{
  "n_head": 2,
  "norm_eps": 1e-06,
  "tie_embeddings": false,
  "parallel_block": false,
  "init_std_o": 0.00734,
  "decay_shape": "linear",
  "final_lr_fraction": 0.0
}
Each number is 128 + 24 x the weight over the matrix's rms, rounded and kept within 0 to 255. Layers, rows and columns count from 0. Numbers have three digits each.

# gate: layer 2 MLP gate, 512x256, rms 0.0515, rows 343-377, columns 0-127
# up: layer 2 MLP up, 512x256, rms 0.0485, rows 343-377, columns 0-127
# down: layer 2 MLP down (transposed), 512x256, rms 0.0462, rows 343-377, columns 0-127
gate343:153111104120174142095160123158108112139131141159102114132147112141129132097130154090120137119128135134148158125089140155136135113129147152118152150134111107131137101134114149086130159126101138099147144129130151110113121148100120123141142113153149155114124111100139121131106120142117141126135138129113130116132127124140134127097110152132131132108154149081143105078183115122104109119139
up343:151145122104130133158128092147123102122118109094102087181169171118111111128134136115137105112164128113130151115123127152140135155122141151109103128119068117109134073134147114137137114125130127113150143157132161163120141134131106116137099110114135114143160143138152123081119117150167129127077116142119131154099128130125158129110136149130098149110152127157114078140092089131139148142140
down343:141125134127095132151103136111161116126131118105150148161120138134117151118131128108149119133109119111149131133158110120133156139119137139082090089141108119132108125133136137148140079128119119145069148199127139120117119139151083134107111131143102104136138120134123149120079109092123126093118104173166131133098120112089115146160143095132122108128162113181125127190100134150166141137125
gate344:123112120135126138139143105114142144117153168132140119145131162100104154096124114116127105115112151146081137103100142094104164120124116104143131141152151088144138106154126102119134115121090125137114103147131133116168137111114142143141115120138115121137153145127123110157171117088141127157124146147131092109158140107116142119053100186126142083108100156135135120145125118132148137117144
up344:143133119127111150136142139176134135123112149166134120150142116061126081150116129143130100120123109142163124105137134156114171130134168126108175084115139144157159130118133128150108148140124075126154153130086159146145126103124141130112149161126126149106100123155178130109155105106151144104136159115096129126136171142152124103146134103122109124119107149092178121124161152159134142146121
down344:112122152116109137154139116144154167143131150152126127131137089124104158134092126132164120095147136150116119159163136101080171133134155101127152127132152134147120134163146121152115113118107145124116077149120145103158124144096134088106171127132142141105158110165116127146175124141141168081105150117097119142171151123094147129107097133117097114111142163157122118114128168161140103146160
gate345:153111124143030127132205128134139173117156145089089134116137136121125179121113100110102143119097122129126090115132149118118130141091167095106095126110130091109152106137126103088116113125108108129108127131147168102166136102120103124103131116084139117105115146132125166138113142083163127121128094138143153116158157077103140116143110116109148118153091100148125134164134155137129101142131
up345:110137106161120159098116112126124137159132130111134130160204134083107095087151142147158194127100189121162130128147159112122116153137123140120106090128135141128100166111119097127150104187155171157118193182120119099109128092136099184127122146119145100166175110106096168144127146168190115164130137121115110108131097117168108137154103113145085148128085132119121167134111090132111185132122
down345:120103120170127115082112086116139139126142100119169115136120157118165175088141101134131112090133141093107149167103154105162148125141096152089132104136136153132083134127104115136119152194134130146085123105134047142083142164130081114148108144145153105129143108184108124156118146120119138117128103134105119139105098128180124151119130133125156132121115141203123187112106141098129151134131
gate346:156106110143145133135171122141110142131118171090098122119146130153101124133153138143151123120101079150130126129128114178119107094124126104137139116128114106125126135091133093111117129144123119114149108112113185084144131158128132125119110112143157130108145124162134163122113138186128109150114115122095129115111140125083123114154155089126142157139152139152094117132126129158115101123095
up346:106125138133126164154158154105124111133078103103145113147173115142117099130117094144086098169174127131125149050134089134098140157093099155093150149108106143154119132132120163139137135112150110124084111136109134162142100130123140177179147081124137154143134140103145137108161121170139123159124126086132112164140139142127120164106108151161110136117116087134140134126101147145136158128084
down346:117122135151146145165128126101114115165088138143150097127129126145114122109142116173123111139150101130130108034124173165162110114115114139063151121125052126136126116110134144153166106143123113096113150180137155125117130116128141164169121119128120129155155131057118120100137113138135160154132117099155136144133142133099140133130114163139132126108133139126134120137124112177137123102152
gate347:130115078115129138119123125122113086144118123112117138108108080117132103128122111137153065122132119090125136159116150128128101135138144123135104179102112180111101145106156165103124099118130114133115126100102136114115184115168117160143103155107145139112129125092105132123156110140160104114138108119117130099087112108118135119139161125110117133151122145155150109144119153097153120101117
up347:120151140123121066149111129092138149102154114116151131143122128118171095130105119087102125152098099130166140108108145109131140156165116077099114144125160144105128080110095157104122122153137120136152182119093182144128103112082115143156140176128160135127154119133186109161132108111141136128137131173094097132149135162129115149150143129108133108128113138081144106120157156139141120148076
down347:130121102128113130046123146130108097135071113116145136148127074113102109098133154120153102113135153123137177186135117145147146141149150121164128111146103140107115132098135098149142138121162145097101150115136114158091164130116094155127076104128124106148103133119143139114134140136138115110138126107122135155098125078156129100135119140106136138136131121171118103143106124113124114135165
gate348:133136121121149127097131111124115125091113160092165140102098112108129117135148144163180101140140110154097120117134114148161135153111136121179144107105180158115100156119106162126121119126146153105148107120097152107142160116139132120145099098130131138141088120107090162149137123137129134156125126147136111174132156114143087139131124142128107131156152121156113112101114149157159136111123
up348:123135121125186108125123116095153158102137119127108129152114148148112121145124105114120143118153133147148139129110146114125122114087132120119125185137106142115136164094157138121119161136079120134114173103148155132131134166091107075124138129176117145141127137153143137096139144126105123125109153116113143134142109109131117104161130146107110088129141089168098143127095137116148083150119
down348:096119149126116144162123126128113152130144112148122123106146121095093107139155105117125120114123124094127109135137113125193108165093119115138105111122170101111126103112147140141131120125107121172145140094146108126094125133138131101131102129127140096159146103144118145102155141141112115148108125122140135126104096114107145147138107154138089147127137137193161124103128124121107120084147
gate349:165116166162125140172099160129152104090139138177161150094131089134176133093109112128109156146112125130134104100094144101096141163142149145079148145096150126088138114126088140083130108147161133104152090142136150106114105080095145136147077121115146112084135109144157139128134149122109111095146119168099121117089149131098132116120122156182120117090166122123114095116140125107136146139124
up349:098102119150162094168163132120118129136153103091177118097174147130108131168119124138139155126103126165107103110117112108153063120174116161109112158095123133128118147159065165106135092129159131146144105144093132113134133123147181131150177117120121107140096138104106107117143098144106118182131124160146077179116174191169115148098101114086155158133137109107127125150142113139082138113090
down349:115141132120134155112118170094175089109131103089129142124100128094115145190105110158095124095146123114077055107082151116095096137109095148138136174152109145115088143109111124147105106130097156126150103152149117142123157161152180130158094122176085113141149121117121124181108148123116181174083131157156117150128139155129130142147162105066110179143150156102107123106123199153124093085144
gate350:155113111139112151136143125131118136148117147105153117138137097085099091113159101141141088125161134135101136144145150111145101150134121182143163134124136156110141125146092106098136100156121111141150130126102184134109131144128144146163129138121130121141099106100132154114145135100167132096126121148158110117109148133165141083124134121126134135139165158154176100135167133142144133176134
up350:140146201142146148138148145158088116083143162119140182137081146107169126149132099128098163119122088137158153098127113134096107113130150145104153145103128112088155141099125150160153178118120126146156148162131108159158089138109135100143143158121134128130141145147121119143157135132095140143183130144123109110164110139130126137125094130150117113124139074103117113145144104102185123127090
down350:106121127153153116123121136114107126154144137124176111139152085110126115123143099127122098129127123114114107111084124124118148157118135169117136123119111115146155138139168123104097110140137086100122127134110168142135119140144146157119127104160136090133093114135105116140125164113139104130123125123148128105120136116175123098132109095135142144112132163121122089114135080155126141146128
gate351:136130143175128101160184140132139155114138135152169108101105159113137085129109113131129107147122123170118107114161141104146112116127123125104123145139141131109108072157130100140120091099152164155159126147124212118131087166107097109119109128133171133127161120138141114118139126136137120103148109126164080117135153121136140131144091209088153096148128122116142107107156130114140139170133
up351:134088113163182081139149135101130120160142099168172159126122144139125155123100134124135115171125180115075134142146135111130133152148097155162131065141101113110106109091159121120143100161171075128137146106133153093139108145154143133141149146126165134146129166142123145138155112126108131101091154111116060177124131149102134124119178131117117121162133133158128087090112116136112119164129
down351:131098137123171144073162134134127076102107139122125138102129120130102139125151095105107110120119135101105100131145152178120140200133137138150106163173102108140088112135139170105109148122132139120124165096139127130177128151112145115099149150179089066182098138117180080120116140110163127072112086129119126118135158162142119130109138102156157143100121082126115119121083135113111158150084
gate352:109078133139089132144138132117137115096126152162129095115166146116139129109128131120131133146144151109101103139156137121120117153104135113129128171101149154116150104141132161148111177098107089100081143150143130148107138117152108125139151120134138139148141096095146148105097106129138099134082126146095141109131169154145128132129161135166084101128123147107145147143172138158127150173158
up352:114103141148129142183120149132167118114149161130144140127130129155115127129116092110151108084126110130143099092111111148109158083136111148100094116122155110165136051125134161142128114165143143103145119164153126134139132178109122093139092130161118106125155132095111140153111115103175112129114098112113183127142133113150121127144068108108154130125112132135137144103141101117122102098153
down352:114094153148107126093138139150115102115096147129101057119129102125136134114144181150101114110165155129130110117133126111123124124152105106139108137118132167118131117143154083127097160111142132114139097151108109122134100126138152098120126117149108138143132115078151110078108107117133088121088110164148117152130131115147127115141138129113080098103115130170152123097155155124114122155134
gate353:115118107154132175181144153111127156171130141160109134154136133089144146172148106106156115119122112190163131088109155112142135119144107108080115153081114133123110129109166151104127118110178103159131106156101152102106103176129118141137161147131107135132157101076156124121094142146158105135113120140113103112154121139108130130133092139103155107165129107135119146123134088141174167118079
up353:112174156148147159098166127135105108115119108109101129102116123126092127101114129118127115143128156122108115145140096089122135111174076111159123121168103112158113127111149085129128086164148139138113122118091120070131138141148156132093129122110137157118092108126168162121172162164121123132089132094143149111110149136085148111110139126091121119130070136115094089122128096129107121130155
down353:141187156103098140122111104106108102117134113115151128122113133119148161127134122110118117117135119069076168135174134116113147120105137114120117093145131112131169133143091158139155114119107103140135159114093137147108126097130152131101100174159152148108085128096112111096149105092103104139100142133148160149118147144144147100139150162169118126097118102095147112108128135116070147134161
gate354:135149155132121091151132073105118165118108105153115073087106125136163139112148135103137098129085147158139136090110149151112124151131123150116114103130152088135123085129178145096079115122139104139114086113123124162152146122139107127161146133115152107128127132168171137117116089133153108121123131108146119130190134135049120088152144110193141088149101131136168131131170098140122132138171
up354:132130129143105153131109109116136170132119122159139136166166141134115140142131111130144126133140130088124117108141091135114155105112144162146142138113115129123106139145117080131150161175125125141160125154140109140155101137141091164113148143155140126115113135109111102146155157066082126189132145168138122153119079101149128147119136100181130163137196135110124122119104132094114113098121
down354:128103110108121142159134168117108140118114120100149134094180132176097099175099129137074159123123120168146108115148115160161150099125142160149133162149130135089146108065136094134159125136093097163157115132134125162099127169142083154127165148149123125149165145138112121118134150123135106129096073119088139093111134098130082112127138133121152099153143116073166094117107120092115118140125
gate355:154105176157098100130151101155166154103124122119169139153153097092153129130091155102157166118115136155124145111131121161120125129161106096088117192093130151158099110122127102101125090142110155159110155125102173080148130081105100132107098116129156132114144104133136117150153118099138095151121096147136090137136153127104105080146135144140133125146184122131129075155151108125125131102129
up355:106122122099059115146112167114133147130178150124179144157120114078146093158132063142138100129153182146083139147124095101155130142172157107110103121126138126161137138182097151118131124146123156148148099167149054098148119150139143104124092143142123152152097096149164164126146104096130133165124133156165079152091133108124150181105087123195124130129114092140125120107130126079124135107124
down355:129167122116141145127142183106095096163082163141115144109142144158104139129103129170158096139120121146066090139118150122130132100134126126151135112141129191143163089135103070160138144136122150146111077117148128119109180111172113106133131098122148100150112096164108089149095153086111101162096094126154158125090108121100105154074132122149073135152126158136148122073145124124141155123132
gate356:183157111110098107117129090106139096120130110126109110140138134111144110148141141093117094142112133129138155149089124149122136168164132117122094116131186130170167114126064141102143122123125101173181124126137136155061122071161146130140070150149144133096141127148100102094177100124134135132172131157077108112101163084139115097134166131117146174114119161135073166123141107149150116131159
up356:114102124151156143136095148137110117138111118158127153141143129114119129157138117125121140084119166182134105153132123156122139095168093095111186096104087132115151109147171145143141188099123154108129122091144158157098100153098125101110072089142140143175125104098147117149170144133116148151164155118114090137127115097130110121109143157104119119115079161170121210140075123136139116105154
down356:125119103114135145140136134144085108133109115105149142156124143155134163112103147149074122140125147112141130106115128129128130118164155109098110143098128122153115139097130102127188113116095130113100129144142095114148139089134112147127113109176118121092112171114125137085119158125108130158113094143119140120069150144080159142113125091151163097103111159169157121096156084084126106134087
gate357:139125144118073105159144147126170114108110139095147123119115093096109122119143146089138171142135176125135158120119139142132108152154136148136124139149151105129167106140123127112143150119095146120136113123148139119119115123139123098182103136157144119125150099164082144111120143145146106111107130116152097122125097121131136078111088135085132117123120130129128156080123126141103118112129
up357:108116117103112133147085095132129143121082142147070151132130146134163153152086151145154129110115065152190128126093128170090155142139103138104138106136113138172157146130108101130095100111143092158151137128092154156139096150154117155100202162129152115091125133134146128121116117141153142128135108147126126087147189143114122150175111123156130104121125114095104140158173103151120120130114
down357:166133148100111124151114151121151171091117104070149113139076164086083142136200162094103170148148173110122122101131172136129121108111111144094106110121179117153131121139132116095153140114143186132165124119120123108132099109126085143140103154120164079141159124140119139152098142140141098076148107135137108145122102104140124085097127183122161091111145127147144147094098121158103084120176
gate358:143149101141131115109118141114105159128107139165089099165142143113126178166147168096101132124145109146127166123127113115115162147154125108098164134119105104140126126121137105132112138186134112136141101143098112153108109131101126126092166166094105123106126076152127125115139124146141164137149130169096117081108133174137123123150066112164140106123184134090122111120135128143138145139111
up358:136157118108132160109143153158094090150127101105102165092117148159170153130128108132183142154120101151108109126159114142165125106115153094108118128098075065121091149136174128108129135153139134139107132139139121157111137133109137202121119118072124146118137123124131133139143154119122166122137169125097132163174113138151153141133151124167153148147110105094095176149122095113098149152106
down358:131132113120127158126128117131116099136140116083091112108091130125145141199146116104145091166131158151122109126179076130084082106147131129132145150134102129102122132113155143145117124133150160131121131113157038119139118136120176162085127063069119156106124150084123119132159125133088100121083142134131182124142130142146117092098150112125089166147094109132091158145113131120119183168112
gate359:102148142142129150118161179141069145127140123106082142129106114121139091153166127109114100104113097124139114107132123152116148109102105083106135140133138131107134117137150069135100140129143150068088152086136139137118111122145135145084159109113152084135163126131137129159162157176122119123161139163128118133138136133128130124135108159102128067141126108130111143115134124146118120125183
up359:127146097081132105139122106142094138121115117125114113126140159120119067133127138097153079151145120145117136136145106127108134101150183096169118112156126135075109143134158115165144107116142140118115128083112130126125122096113126147118182155139161120136085154159149154103120121157099114109197112115123137143121123152127136152130112140126162138142118146136134162111106100151133136151137
down359:126105110132109126107133131108121121105133124148118095115112137152079101119128119157097167119094140112134141129145033108097114132120114173124150126136115172141115178125107137140109150121124161143174121131089098153142148111086128100118120117096153149155127148110101151064097156126168129140114122141099141096157137115095097112114166131133079147083120086116115098147182139122170125107096
gate360:110136138141114156117097130092131149132118149131092145135093113133106108121113143148146105126137142172136126132121133088134134123112110077131105110115123145144130132126144119128101081169148104169126089092096189116128131140141132163149165134141103129135133079130178136119103086147144113157110126162086103087152118158060149146115081160091132157163081169099142066096138143137125115131147
up360:161142152148140083137135141165120175137131107127133118187129152129089124114119118090152170149102107085140170092140158147137131131155134155130163133158155121141151119113151129167129149107107129101125117175142103154111152094122121134133108130143153122160170174097134132124145172078107151091150105128159112115092127101156136136109127133092148093096109139131165149161129178080135105151158
down360:089142126119097107172167131153144104152133120138136149119146106108093095108155115112150113128158142162147092107112150126131134126124161104120113132168099102129125136093118092142096108152149123170166120144127129086100100145129144148149145112140115120131109113106133152097143120181185146163071106124097126147146138118153170143107110170096136106145105140106123120115180113153139139182136
gate361:137115154148163149185156154085126082129142125130174107134160133165148114159159166149117141086096157121170155102139116162142132126149155101152173115155136123154161127084118105140081110102098125125107147110128102148123151143126120115111169159155096106123129161160099107144127138134144094123146121146125128155146125109150106076132169123153125131137127127178159144121140120130108153146125
up361:121111117150125142150132131165156142122181145141144105087121155081157114127140118123133164118106184168164116113112132146121137062136141137088122146101140147122138106110113131122115125119095104109111091133126146156115111102145120107125136144165105140120157115123153127144165109108099122185138141128136115084147127100155130118151167106081132089103104126153136158130132118140127115113127
down361:141133080095133104073143172134134151102126126107070127161142156139117125127114155137140096161123138139130140089126117104110143136134125115167165135173128134127113129120128123183136149124138150103108157118132122128159109134104088141157115116121118161141118100107105125098097179112112138156157095119117185147144119114107145104090152133138128090141147139116122118122121188128108137133100
gate362:131132084127130119106150189121097120103134167145132150114113108164154098114110120159101087098124129103099129128130140083127141133162114114114190114143140120106096167150095131076119124199130114104084130126100077132142127125111123116102138108093147139099110156136158137127118130099149098121149120132126098082157129104112144135098083156114136126110148092157109103136113122112091110120147
up362:099124150133151133110133139111162115135091102108139076124129138172117129086129105118144104192122124115127145145127122118147140108138106123149105154131105146147066167128158116119145096114149145132124122145105119103143134141114146133150158096146103120142127162078146156136203119133081137128147133159141089191112104095127114124124120132114151072115106144104137156180104172152134115124114
down362:134149142126135128118153124070132093136131144139120112117129108121111162096155130168099152140100090114124129137075128136064134118144136122161153129138112135120136137119109185119152116108155104143163119130115125095151115110154101125113166141111147121101151122159175110153116108140115151114139078140074119159122139125114106113182180124167133139163148144115128137114131122127146117139150
gate363:127161115092153139139136158070126097139115161187121138127127126102175106129156125071126123105121158162186154062130141186125130121100129091126111104137102139174163076143115117147099178123131112121120140138114154122131154152158089169092148185185145141140133087149101123165101128144162100126104121103107148108149142105117187135093127150140124118083138092149128100123110142117107102141118
up363:144133138174106159095175087131120120136154128140130152146120141159128114148118078115147171083131127156122162111125153140131125121109143155102124136147127122090115143112079115144080134128118133140154169117104165149133095108082081131106145156138159138124123150117130142157136117084143140147116121148147129121139162098110145184136136141077144139141158103131113101181111096077106171066157
down363:117156129086153167120131131111164090145117127158076155152114118100060121132111149152157141155126150123146124135130116148142116145147141128088151155145126158142173120137112085124133136126106139118111111116110103183103122108152112098132127115100106119172116126114130137108152092099115092132156180110137166095126127124167104093089145113169097168176149099121104118135173153124123104164096
gate364:126166146110134112122123144120160163148115154148152155210105141116156136140128115144142116107112117116075147122100113154101137135113118084103158126164135101131163148159135130137138120162113124092127121126157142088118135095104147147121136098164140131091135139145132120109157128115137114148140121133168104101150110103128142148147115177083113154144130100159143150124129096181157108154187
up364:141152168127121087118101119158129118154182144139120125144106097192129141182123154095143137105102133129110121133125099173138125109132127133095129097100178120103079068134124058117119065092118116152161145150111086121187151177095109124110140108090176120089116146134180110096157103137155091115122123143121127128123082128156133112162118133126120106101108094099142090124153160118153143117122
down364:145169170173149100112125104123109149153134102119118152077105107138152114148118145118141179127083132170080113110149129137168104111121177162129108076135156122120135077119111093095130112155124125130167120082179093129132120140127132111126126118153140135128151137165163169105129147124110124143130113111134145132130101138110086134125088167113127087124106114114072082112160129115107162104180
gate365:149131152164072121166142149113142131124132123112176118139130133082120124160121102128142139146107171171146150154127147141123120134158103127120115151140175123185183125123065115111099110132071102148197103189106163126113100119113147117160114101143128112143163128122136125119137137101124123132102070140147109131161154105140127149135149168145155127117111155157129104101134078117122119155145
up365:104121114131128110122092129150162092164130096129122145123074085119153088180100113147138138139113128121141140183140125141125103102172157135121102156114151161133123126135123116107154122129115093114134103144128135117117150147103175101108097118103123153145142175107129172108131178121105127177130090059146167171136164170125102146160197160110187118139155131142100128105115077111118109143131
down365:148118135168176124103143139144106124148115132133115161122075125149148144120097124132134136109177159121139124160080102117142116167141199196142135167147143143051138121150127132117170125110158131129094124128120127122089113128161123115075092147149171149139146093102136172115102139137102139104126110097139182139112116143093134099135159088109134150117124156121118135113105120128159146141086
gate366:116128160149086141160143119109121127132132173113168146128142154096126140138150070104144107126132131168164128089098129115111134149113156170157132149144131083143155131094098111152154097130082120158140118118128175112105109151147127159149083098151088082148135082164124148109135129122130143161100136187132125131142135132152185148105129159135160097158140145118174100127173127102113108161133
up366:140158110162153125101099127152134148098111121145151128173143127161138159088103139158107169138066120173151133124132164122123192164156114136127122159114146144115148144122150114101071131158137136098125150149153091139136117133114126138158150164116144146113124144139129148155113071153124113052130167152072144138088106114066101084086081102098129121124100127101120130135157113157117181139132
down366:156177142148156127121159128149090136133122169098095121152121154075136157143120102147113097119116129130173100113147156150133104104132106141081109081094133108110135134142130105195116144130114114108088119159117135061144191151169129123120173114132120124133167100140178087111124132119135146169092168131118082110149098121164137120122123139140123108101095170097131105100124157093143097141129
gate367:100103127114114105176157123137116098114141127171164155107159101120144136184117143087106149148137096129150113125149147153104142128129115116136112076124146069158168141118112111076151148137096121169125089141094112133146100117134097158116136166150135082124116125135104147107109092146101123109113136149115118126159161105102089145140086162126143123118104122115135093100178136147177152139093
up367:120132144095149108145119081137101140088097147151130112144141101148110171094140111130148114087120126122091134108114142123109153121154121156135185100146175133110126141159150071124154093144145110137122137097101133150120089143068152128156093129093135119159126171116122139109108136117141079145101100120127115101126079093111148123117160132117113116152176148133105155188094147110123131123143
down367:126128107068156111091156156128112178101077165112143124103110163156150142090131107118109114140114144124129128108114177130168163130091159154119148142125172133104114111109117086184123143110180129131098122093123140112157106157141144089149118123075125140158145156141171118142130156136130147148098144108122154099119131131131146087137138123177124106156155103108123123180120102113100118100125
gate368:152071154148120182154133117115153141191127128123089166088105101125100153122131133126148135096121158123120128094117114118127098179147129158148158157114104114124144120119115158120128116131138113166143135077120103146114112118138156154145109105134128112125124142128174083104133150109093132146162108136099105141113154130196167143113107088120126089147101164116112166149129125102070144156094
up368:088141150122131120142143095135123172108137116100146114102129116111122176105092104146107119114115090099118171099166129136125149153121125134134151124123130145127098144151173135134133124153117140106123098127166135129120191144131112141133170105124093138097073094141118134144167124101083124140101105135116142183137122125151121117161133117146177115181146100144141129128129127100127120117159
down368:101149145145117134102143135130126157130144147109138133135120189131142113153133120102142075140114095095123157139150159117124170073145152156135136142136157119134097160154103129136179148125108119110132115192138101107168141103091140094088134159165139128132106135131124130140100131131112131108136108060104180129145106131095098109178071128122100152128116117134147100142178120134154114127111
gate369:177098113109114129104146169106133140107134145108139117157162129106147115125142147098109134086097139149143141127123156125140144122117128099151151137145162079166090142123127126131138108141091130117119144132115117094103109123158170102109159129161170151157123130097125140100028136107102138119122073155130147114119110088098154108155115122118133120146119154179146111155116176148129098111150
up369:120121151126154177139148092121166133111103142129127136100114115102114130152129084123084143104103108126123151108177148095151127073159119115096118095116153106140089147097126064116084150125112143153114104130136123090144133108144169100131091173107098082122130101133108130158160114079156148135075122124138083175088168123142143116101127111110161165139092108107092165130165090120151130102103
down369:148120139169146154114158142149134136171143143161137134108136089116093139110094147155163129143102124108124135135162137124181155137149137150147129152140134122144111160115157094170158116105143110194148106137154154109141144146156133153152147168096129136178135106113151126154158087111144158125091125130135057135122143121117121159096144112132152134149110153110136120076126129136137153147141
gate370:148155147093114108149122124107163122152130154112143117164117162161178113095100124124174058126131162150100141082151126124131143121125157082161117105152162118170104093146173121125103123115157138128159083125165136125142098107139130104117124143131139104109127125170108162127142194124115143120115110104156081147126118146103080131083150131124117105092190155145099100077102097130144151082153
up370:101123105189157128118119140103083122103101153126129111091139066107117155092130072162149098142124099154131098078107126115110137129118132123101135135087097146146109116146124126143126115125106114106149119144108146126143168105093188104136099104180120100097107124108154121108158113121153137147098116127092072116125129096169111141132138118094091135111132149117134130109174120147180099128168
down370:137154135097132110115120133148124123134120145148108148117115143153125116119112128128140115140149177142115089109134105105137159126115152127166103110150121130178132154131123110101136170130125114130116129127175086114102126143132099082112117126137120100127184142161118150148073154120078135125153080101178156117153113188118079105101118122159172106140158126129117127128093137092123141116106
gate371:138110125152130102126150100121126123122184132122078157095190121089099146150132154104113160091163113175145140118084119127109159136134124165126114146094135173119141127168119120089087123140123114106097091134066146108123117126131122174127181066141094117122145082146136163149117094146150142153130140123135106106132164129117163109144052133079136071143104112094139095138116139175100126126142
up371:106122138111148124119079149097130142129105116141145103124115170187116116129192124093127130145078181113161137104104136153118140106166095161105119154115152158071136182134131109146159113153128106205099151132133150086136143081129135142140125157146097156156134139134119064122130147110104143137136125095132122165135108152071145144167131117099138121131118114111160116131157138113120106115119
down371:115094136145145195184119133130143147140114110128123119120133165185091106104115092143130109162070132141080117103126162157102159117114117139135116098117127125099154163119129118117185114095148144149143164106193141125169105107132097145118108145074141096158143126115125103143113138129146116137104086083115139087128163091112106125135179127142095122108124113128144114093102094120095137134130
gate372:173153132135101106093151125124123120119141151138104123124114146081092107125140133118122126119125144105111101141116139155137131169169090101100123117134145095128174134169118088133130142136118138134155123140128190150123126104118105103135106140122124115138143110134108193124108150125106150087171125096115116128149126143096116122109201132122141119157121128105105189119153140135155125112137
up372:139133088105135104165126128157098130096101134115129104155125111109124142161120183134138137125169117063130121081111108162098135112132122170147099148130109116188174121164156141118136149136117172109159150105121099156111113136118128126103111107154092158137117157137096117154121146122149094139158123171142129113095142122130122105151157136108107142117119133127110147136119129116133123061082
down372:147143118107079131077131112091119189157105114123090143128133151110115159139138139135135130147135143096127114147155124141165127106076093110158173150123104162087099123105118118118166095125163155133131122115171134129136115134137111109107115130127109140103146109098128112104091133153107136111113108155098125136166103088107125160086147115126116134109140159134140122119064150126134127142123
gate373:125091100205122143149130144116108137112114153150079107129165153118129130099121102125128150082108125155106128148148143150128177146116105164096109154088141137148152126108127164089122099142157119168173151132119123150123126117117157122146198181148123131135107149144123166140136074150135120114100128109095118117122143129130126121154110141157095107100097163139118138137153129097152146167098
up373:147121108156155134137119144041136130131085101100137145146103118128103124144131122159146175138143125112145133119164144160126181172142135142161131129131163090106133131086148166091126101143171120165100116137118123107131134126107119147081116118105102164114102095143105147145118075130158161108106140129130144111084142134164113146173109141169123148158137099116141132170090106136146158143108
down373:124161090128134090113115124094093136141123131110134130180122153115163133133139152173114129117106141137068127134116088108090161151144171135139150126173172133085129155149131139140142104142077092107151105154102126118119129115114127139111115104179148127121120107109151115123193096115107094113159129124140130124109176124136145147126186109121106075160152145166161142145146146138136102136146
gate374:119089132149116127159149126167159175148097142141147138129107137118127084092117137125121141127142140151117115132122138139166127117143149097120147153099136085165137141107081117110105131162118096152182123133077106091162149098103141091142127159153108137147125130167191096148132110130131162145125144139116069132132149128121118084104130138122114137091146126138147086136145114119099147161105
up374:119081125118133157143089117196142105145101114149117116094078114141125116128125140143137162087090151127116137132134103146130155116154124077099117135079097121155113193137115106138121151138128113120184141140138106147124121143126148097127163177138108133122180151152107141158094146141120151107146142085139122111100144159119104129124162129130127124121130128155119139145122129136144157106107
down374:113121129122105089140121115165151159083114168125103108163128141124126108103150135122128120140163098126112115159204089154188095102136100164154128138129128137119152167180130116112099176109135145114169117136145086101126137128153082126086135098150082133125129110153111127124053153104117194096139156146128123092105154099098126094115138131108130130180156155134097109110114117121117162120092
gate375:127155126153107138116110135109102070138134152157151101115088144099145070094113123123070132168088127145147110123114141127100118142166124124143158161092140086181105149107145087155155089142128112197159119167122116102086118122158089159120163162120142133154105131125182098138115119123126091141156125169103130061114148164152136119150132086160135112145113180078174119123162166099105157120143
up375:102123121130145123116135144183122110119127153126087131143119168161156115144115159148138185150121144118136095133121130096123135157162103114158131154154107110153126104153156116208130083131114088100171154134167108089122125196137116148089108112151092099128097124119136109150127128127085092159146157172177139101135140116123115163157154121139170148160114095120144146116081117120100112160102
down375:075093129111086138138147161122120108119101181135160149079091093132096101136122082123124140134153137110114096125106159133031072126111127104162133090142112132135109125190119111130145099147132154104100103097142136139132101155168128147106134112140155153167144155146118140130101129151136143147159134115113110131103066164158147098177170134155132179133157079081095119136153089112135153117162
gate376:155150105124140117125136123107121153128116129117155176120112132071125143101093086115134113081129128130092069117123137069110140094116145099120090110107124111142166158168123156140111110118129155137135105146124127106124114102098166130142120097140099124105149112162133128115123120121148087116123116148098105130151122107112092078119100165101154132152168138101105129106134095154133112118151
up376:128155176126112153104193137156152135153152087095150140138135130153114122113134111121112135107115141114135156152125112123131132166123131110125133117132140133140140072134115145152117112164145163054123144129145160067106137124149132179107111111131150118148157101119147122113151142133093127119099155110150137151112135121162127178137149172086116153128103152146087137111132108099096128120116
down376:097143114137122144122140132133109158117172111134143121159114105116153139136162163142143143117097136154135163143131176164148128124116123138150174104141144140150105138122131128124094141111114142141116134108105126139134165125118141123115134110116096135148144133116126088128118134112086164102148097114162124161159119098136130182155141086130134161121133091162171125155145090144128143151116
gate377:162130093134131131137142143098134117153145122184133148122140136046125111178133130117154166142134144095146132140147118143125119145147091113092121095125161127175137171106110120142142123131148132148166162138102118178089136119141146133165173162132138124141128081120155119126090120159145157091105120173149129140126121113147171110124084125123120140128144143121141126114167152059165150143129
up377:138092104110163125115152116093105119134148151129100128163108090149113166136134127133136123153106114131141122167129126118132080077118199136138109126109177143103099177121111107105089162143120127107106114150165144127113149173109147108126101157137109132130144105170134120099113148168149076080142131139148132123155195115181179112169152118144179125116095135162138142129149151139130161108138
down377:140131173129089153130146107175112143122130121151123145144129158141141112098090129126121143156134103123080093120092168145160148146087166124124106131126114112118108173073164154172155107136108155158107135103140116109137094102143163157095207109101143102167145140126121101147150178090105147069125083109076144148164135134122106135087107128137134138161099128098156132119105123126109112114126